Weights of a small transformer language model: 4.37M parameters.
Each number is 128 + 24 x the weight over its row's rms, rounded and kept within 0 to 255. Layers, rows and columns count from 0. The size above them is the row's rms in percent of the matrix's.

# layer 5 MLP down (transposed), 768x192, rms 0.164, rows 243-251, columns 0-191
size [ 95 103  95  98 112 107 103 100  88]
[[125 128 124 129 140 122 110 121  89 165 100 110  83 138 152 167  94 134 131 166  93 135 118 118 135 117 145 121 131 123 113 117 148 100 137 106 109 115 110 112  99 107 159  65 143 123 106  92  95 106 136  98 131 168 135 155 103 132 140 148 123 133 160 110 121 122 130  69  51 139 114 173 143 155 138 102 119 119  87 117 113 127 151 139 152 141 106 134 156 106 124 110 121 109 169 130 136 171 149  87 165 139 120 104 117 120 107 161 102 147 121 128  98 154 137 133 128 120 156 112 152  76 171 140 155 158 150 104 151  64  98 158 168 146 115 153  70 136 153 159 125 120 162 133 111 110 176 150 139  59 115 168 127 130 119 129 116 175 126  99 117 139 121 113 123 119 163 113 103 120  98 100 146 137 130 108 142 117 125 145 109 137 102 124 122 143 126 126 143 134  94 126]
 [106 150 148 129 124 110 130 130 129 120 126 123 142  67 116 108 139 166 133 121 166 127 108 139 123 132 151 146 113 149 176 146 103 147 160 100 139  84  96  84 116 122 159 139 125 122 118 120 138  89 105  85 117 118  72 126 117 119 142 116 138 154 129  95 157  97 120 103 138 128 117 129 120 123 100 171 142 116 116 122  85 166 123 157 125 108 127  57 157 136  80 155 122 133 169 132 151  82  54 120 121 128 120 109 126 115 127 128 157 182 101 129 125 145  98 154  81 120  98 113  87  97 150 136 123 101 111 110 108 151 117 150 147 142 107 164 116 117 102 134 138 105  95 139 116 121 148 114 116 144 132 116 166 162 139 134 150 112 135  99 133 160 154 101 137 147 111 101 108 111 143 165 147 146 114 108 145 120 161  98 144 125 121 113 136 154 123 162 207 108 127 166]
 [131 123 149 146 146 126 114 106 120 135 120 141 104 115 137 108  93 111 137 167 110 156 159  93 147 146 137 101 159 124 107 135 170 128 123 101 109 111 146 136  84 160 147 131 120 126 105 125 145  71 114 100 123 161 152 134 129 147 135  99 112 177 127 117 121 125 131 166 105 111 189 116 181 191 142 149 120 149 120  94 139  92  90 125 126 110 167 112 109 125 127 103  96  96 107 141 107 124 125 123 115 138 139 116 123 100 146 119 128 158 106 127 132 201 115 136  94  92 139 132 142 105 128 107 127 127 113 118 146  95 127 171 143 108 108 182 124  90 140 130 116  93 155  83 134 182  98 168 100 141 103  99 131  96 123 113  98 118 125 130 175 104 124 120  95 146 135 113 123 138  99 142 121 128 150 103 115 144 141 145 160 112  62  83 139 140 157 104 156  96 100 119]
 [101 142 152  99 159 120 140 124 139 108 158 159  99 144  91 126 145  93 150 143 130 142 112 162 125 129 139 157 182 144 115 124 130 125  84 128 118 142 110 115 109 164 135 133 138 140 152  88 118 109 139 120 146 131  82 137 180 132 153 127 170 101 166 128 141 160  86 125 152 152  75 162  99 138 159 196 136 105 150 175 109  91 127 110 121 143 128 139 126 117 101 120 111 131 163 175 132  95 161  89 160 145 132 135 114 121 140 134 122 139 124 123 118  80 102  96 117 197 142  91 121  89 131 141 139  95 132 168 155  93 153 152 110 143 135 137 163 130 119  71 109 130 166 139  94  99 101 128 133  94 105 114 123 129 141 106 137 119 124 124 163 130 117 112 113 141 141 134 137 160 169 151 128 143 136 146 101 159  71 101 148 100 125 130 122 106  94 118 143 133 112 136]
 [134 115 128 157 157 142  74 113 129 136 131 152 103 150 130 150 138 179  89  96 111 105 116 101 126  96 151 102 113 130 131  97 165 149 154 107 172 151  98 131 113 120 140 142 133 107 138 112 107 104 146 136 124 128 100 124 123 139 106 125 120 104 162 137 142 141 116 198 139  84 135 149 141  91 136 166 132 124 102  90 125 161  77  92 133 142 149 128 182 138 128 118 142 132 132 161 132 170 123  97 104 109 140 107  99 110 153 143 146 114 113 119 111 102 137 121 148  97 131 105  90 150 107 112  92  96 133 179 198 126 151 126 153 123 117  90 172 151 114 140 149 102 183 140 121 111  98 148 133 128 139 144 170 137 136 141 113 138 157  85 132 129 144 198  98 111 151 124 104 136 125 137 140 125  87 147 163  70 136 130 117 144 160 136 108 115 152 134 135 125 126 132]
 [108 103  84 106  99  82 100 128 114 121 144 139 107 177 128 151 156 111  70 104 127 159 114 137 137 200 111 134 106 109  91 104 146 129 152 105  99 149 142 119  99 158 148 161 106 138 126 144 128 112 159 145 148  91 150 139 114 126 103 176 184  62 130 100 127 100 146 133 139  84 138  90 137 136 158 180 113  89 115 147 154 136 124 134 129 122 108 143 168 157 104 136 119  88 143 128 144 158 119 145 108 139 122 142 133  76 102 131 180  99  86 103 111 136  85 149 140 124 145 145 122 105 141 113 156 117 121 137 102 118 148 147 126 108 122 151 156 147 112 162  94 140 100 131 115 155 143 160 112 159 137 143 126 142  83 136 129 142 137 128  79 100 155 124 174 135 123 116 131 136 189 115 161 106 145 123 143 125 153 133 125 119 107 128 141 143 151 133 131 118 103 113]
 [111 126  98 134 132  99 120 124  98 157 103 105 145 149 110  93 121 152 111 164 129 148 144 142 106 136 149 153 175  72 124 161 111 159 122 162 170 136 138 129 183 148 178  86 141 152 157 121 130 123 145 134 147  87 116 148 104 117 139 120 119 173 166 137  94 111 127 135  92  99 113 103 165 155 133 158 165  96 132 146  74 152 158 131 155 170 156 102 104 131 111 100 126 112 120 109 160 124 109 119 120 164  82 129 133 164 107 149 159 154 130 154 138 143  85 118 111  90 134 159 111 154 129 133 155 144  93 137 108  88  99 133 150 169 156 144  63 136 108  84 114 110  72 160 132 112 100 145 141 119 110 129 109 120 117 150 141 119  98 125 124 119 109 120 117 122 120 124 112 171 142  87 136 127 133 102 108 105 164 117 131 159 151 120 148 116 130 130 113 154 145 131]
 [146 114 134 121 112 106 151 109 151 116  53 113 104 115 152 143  80 137 108 119 163 126 132 129 126 124 120 106 100 103 140 103  99 149  95 130 137 167 125 121 115 125 152 138 117 156 150 139 140 149 135 125 115  88 117 107 119 105 154 138 150 129 157 163 121 150 144 177 129 155 164 126  97 106 103  89 184 118 111 107 127 142 141 108 137 125 129 179 148 136 128  76 123 135 115  95 118 120 107  91 155 153 105 113 148  95 151 138  94 169 127 145 112 103 143 121 186 141 139  75 125 155  94 135 168 143 107 145 128 109 120  96 117 164 102 120 112 118 115 118 160  89 151 101 140 128 126 178 157 122 134 130 139  92 173 160 135 144 143 134 170 124 114 153 110 174  82 105 162  92 170 102 118 129 125 153 144 121 124 154 117  93  83 122 118 138  90 147 148 143 145 147]
 [144 142 141 143  94 145 123 147 126 148 123 124 147 125  98 174  95 146 131 116 122 125 152 159 136 130 134 138 129 124 116 101 196 113 144 116 116 128 102 139 127 117 137 136 114 138  90 163 129  93 119 171 115 104 154 149 127  87 129  89 143 166 129 168 127 129 100 219 114 110 134 134 131 123 106 171 136 154 109  98 145 134 125 148 144 119 124 134 150 106 138 128 106 123 119 141 130 128 121 140 136 159 147 136  95 141 139  93 154 109 165 150 120 117  96 105 132 135 101 159 141 120 177 131 120 142 131  58 123 111  91 112 150 175 132 156 123 132 123 125 123 129 172 168  97 108 129 104 179 154 158 132 132  82  81 150 168 133 115 106  89 127  91  78 196 122 137 121 134 127 146 146 133 142 113 153 134 131  65 128 102 132 143 153 106 105 127 148 176 137 131 117]]
# layer 5 MLP up, 768x192, rms 0.158, rows 244-251, columns 0-191
size [101  93  98 109 101  99 100  97]
[[119 114  84 170 143 118 108 111 105 144 156 111 174 103 134 125 130 122 134 144 155  76 164 142 134 130 153 136 114 146  87 102 129 130 184 115 155 126 165  67 169 136 118 101 106 103 135 106 141 101 123 141 107 128 119  97 158 137 111 109  97  97 135 155 111 111 113 126 145 156 179 117 102 115  96 148 129 168 119 111 118 110 129 128 184 104 132 131 127 143 126  97 129 147 156 129 131 110 135 147 108 133 106 104 177 102 123  94  84 176  93 141 136  87 147 124 145 126 134 164  99 118 119 175 123 135  64 134 113 101 133 109 159 107 115 156 196 174 104 120  73 114 116 117 166 136 118 114  89 107 133 154 155 135 138 152 137 134 133 143 108 142 106 130 121 128 179 120 149 110  91 106 107 118 111 131  97 141 139 124 114 102 130 164 127 136 122 118 150  98 131 123]
 [167 153 135 155 137 126 135 183 127 152 138 129 154 153 124 155  63 122 138 123 126 128 121 120 106 140 162 130  92 141 144 126  98 165 153 106 132 106 125 136 114 133 106 146  97  98 139 100  98  95 150 144 150 136 125 177 104  88 150 137 172 161 133 137 111 124 122  98 129 105 146 110 145 163 124 126  75 158 175 129 117 100 136  88 124 101 127  89 146 132 106 154 143  91 121 140 118 191 156 120 102 128 136 109 152 125 139 141 129 141 142 143 129 132 124 151 144 127 120  88  99 138 110  95 112 184 127 151 137 146 147 149 113 113 118 146 148  75  73 119 113 151 129 136  98 126 133 124 145 163 176 139 119  89 147 196 126 137  98 142  98 140 133 166 165  94 148 132 149 129 153 116  90 127 168  76 133  93 143 126 145 129 100 135 120 137  98 129 140  85 110 119]
 [131  83 132 123 135 145 168 102 121 119 103 132 118 136 118 118 183 118 132 154  90 120  96 118 105 119 108 150  84 138 161 151 139 102 110 104  98 163 114 131  84 145 112 126 132 111  96  99 127 114  91 125 102 125 129 119 137  69  81 163 180 114 179 121 121 135 112 175 111 101 111  67 160 121 123 126 132 182 138 107 150 164 136 148  94 111 106 111 124 141 142 126 116 111 114 120 135 136 106 123 124 105 112 119  91 138 137 132 133 150 124 120 145 170  95 153 168 144  94  84 111 176 143 146 122 100  89  84 158 125 147 122  98 164 123 127 132 101 151 148 142 107 132 116 135 109 129 140 122 109  91 119 145 169 130 149  96 129 133 145 133 127 152 171 177 122 161 113  99 133 151 118 155  90 101 170  95  97  98 123 155 163 116 119 131 130 120 136 122 106 166 122]
 [123 131 120 141 118  91 116 144 108 127  99 143 163 124 133 136  98 132 131 115  73 119 113 142 102 133 139 169 172 109 160 147 130 114 179 113 147 144 113 156 123  84  80 122 107  85  92 117 139 102 156 132 106 149 130 116 122  89 107 103 118 148 132 147 127 208 109  94 122 135 148 119 118 167 119 159 139 134 145 143 129 109 112  74 178 168 128 136 108 138 143  99 134 134 106 143 125 153 137 105 104  94 130 117 158 151 138 120 138 102 100 150 167 134 130  94 151 106 125 166 135 130 117 101 129 117 125 116 177 113 106 125 154 112 137 139 158 150 179 138 158 100  79 137 108 177  99 111 125 111 101 163 124 101 125 122  68 125 125 125  81 146 146 123 121 122 100 157 140 108 124 115 117 155  96 146 125 140  97 126 164  97 125 156 177 122 181 128 138 100 122 140]
 [127 106 111 100 161 148 133 148 153 139 148 141  86 111 107 184 123 154  72  81 109 126 124 173 134 131 114 122 120 114 153 141 144 108 112 141 107 138 115 109 153 170 152 139 146 172 157 143 115 171 111 114 116 133 125 181 153 129 150 149 120 148 156 138 136 130  87 128 119 137  96 137 183 119 100 140 155  70 140 147 136 156 143 160 148 150  93 144 132 144 138 138 173 137 126  95 139 150 143 140  92 127 135 137 129  97 115 102 172 121 103 139 151 130 110 111 105 117 153 142  99 116  92 104 126  79 100 150  86 146 152 158 150 139 113  83 136 135  85 147 136 158 114 146  66 168 106 144  77  98 126 141 136 145 127 139 121 145 138 109 120 126 138 163 158 130 133 126 137 114 104 147 127 114 132 112 142 128 100 138 145 129 159  57 152  93 149  82 134 150 127 132]
 [136 107 119  76  81 135 118 128 148 104 136 137  85  87 124 139 156 120  97 114 129 118 108 162 134 125 110  82 126 107 138 174 131 144 131 129  83 131 122 146 141  82 102  84 136 116 106 108 116 119 140 163 101 140 130 143 128 109 132 132 122 112 131 134 151 122 135 154 139 137 155 156 169  93 144 128 146 142 148 156 146 133 109 107 162 140 131 112 114 114 114 143 133 141 132  93 119 143 127 172 129 164 147 114 160 166 143 172 111 168 125 173 179  85 122 124 127 106 127  82 101 153  82 147 102 131 106 111 121 138  92 111 139 145 127 126 124  95 147 165 159 105 134  97 149 164 116 169 123 145 104 120 109 164 152 161 167 111 125 131 123  78 151  91 114 113 111  96 102 148 107 203 107 117 173 124 116 174 129  98 126 103 144 125 171 136 151 162 124 106 149 130]
 [143 133 121 103 121  96 114 127 152 135 113 154 140 134 176  82 122 133 122 120  97 146 107 120  94 143  96 114 161 176 184 123  82 118 144 114 165 131  94 115 174 127 101  77 143 136 127 107 119 156 157  98 169 144 152 121 141 123 130 155 164 143 134 167 172 132 137 139 191 106 102 161 151 144 171  93 126 128  96 102 136 107 132 149 167 108 104 143  91 130 108 136 152 145 123  95 159 162 142 141 122 120 146 127 100 151 144 108 130 160 115 103 176 114 118 155 112 163 141 136  95 184 126 153 187 138 141 105 132 100 160  94 155 132 148  85 170 108 125  95 106 132 121 101 132 141 124 143  95 108 136 141 106  99 138 146 120 108 149 129 129 114 132 116 104 152 115 164 144 131 134 125 142 135 123 144 108  98 106  94 142 102 117 138  88  99 118 128 106 100  91 139]
 [162  84 158  78 128  99 154 140 136 118 155 144 110 156 136 157 143 110 140 167 148 125 108 109 163 102 148 128 109  81 157 176  98 114 148 154 135 114 132 127 113 126  72 156 123 167 117 135 162 161  77 135 103  85  98 100 103 124 116 104 100 128 112 138 109 120 149 127 106 131  59 143 124  97 132 171 111 179 129 149 152  93 152  88 135 102 130 124 116 186 129 137 139 111 115 113  99 131 103 110 124 147 123  88 105 144 123 134 117 140 145 155 136 101 100 156 121  98 104 112 117 156 115 105 136 111 121 127 126 142 157 136 116 137  96 146 135 136 112 133 126 126 152  82 172 119 155 145 131 106 126 157 167 166 109  80 119 144 154 166 115 123  88 137 147  97 112  75 124 102 120 142 111 125 105 108 112 108 166 139 140 111 157 150 154 128 167  99 108 114 143 126]]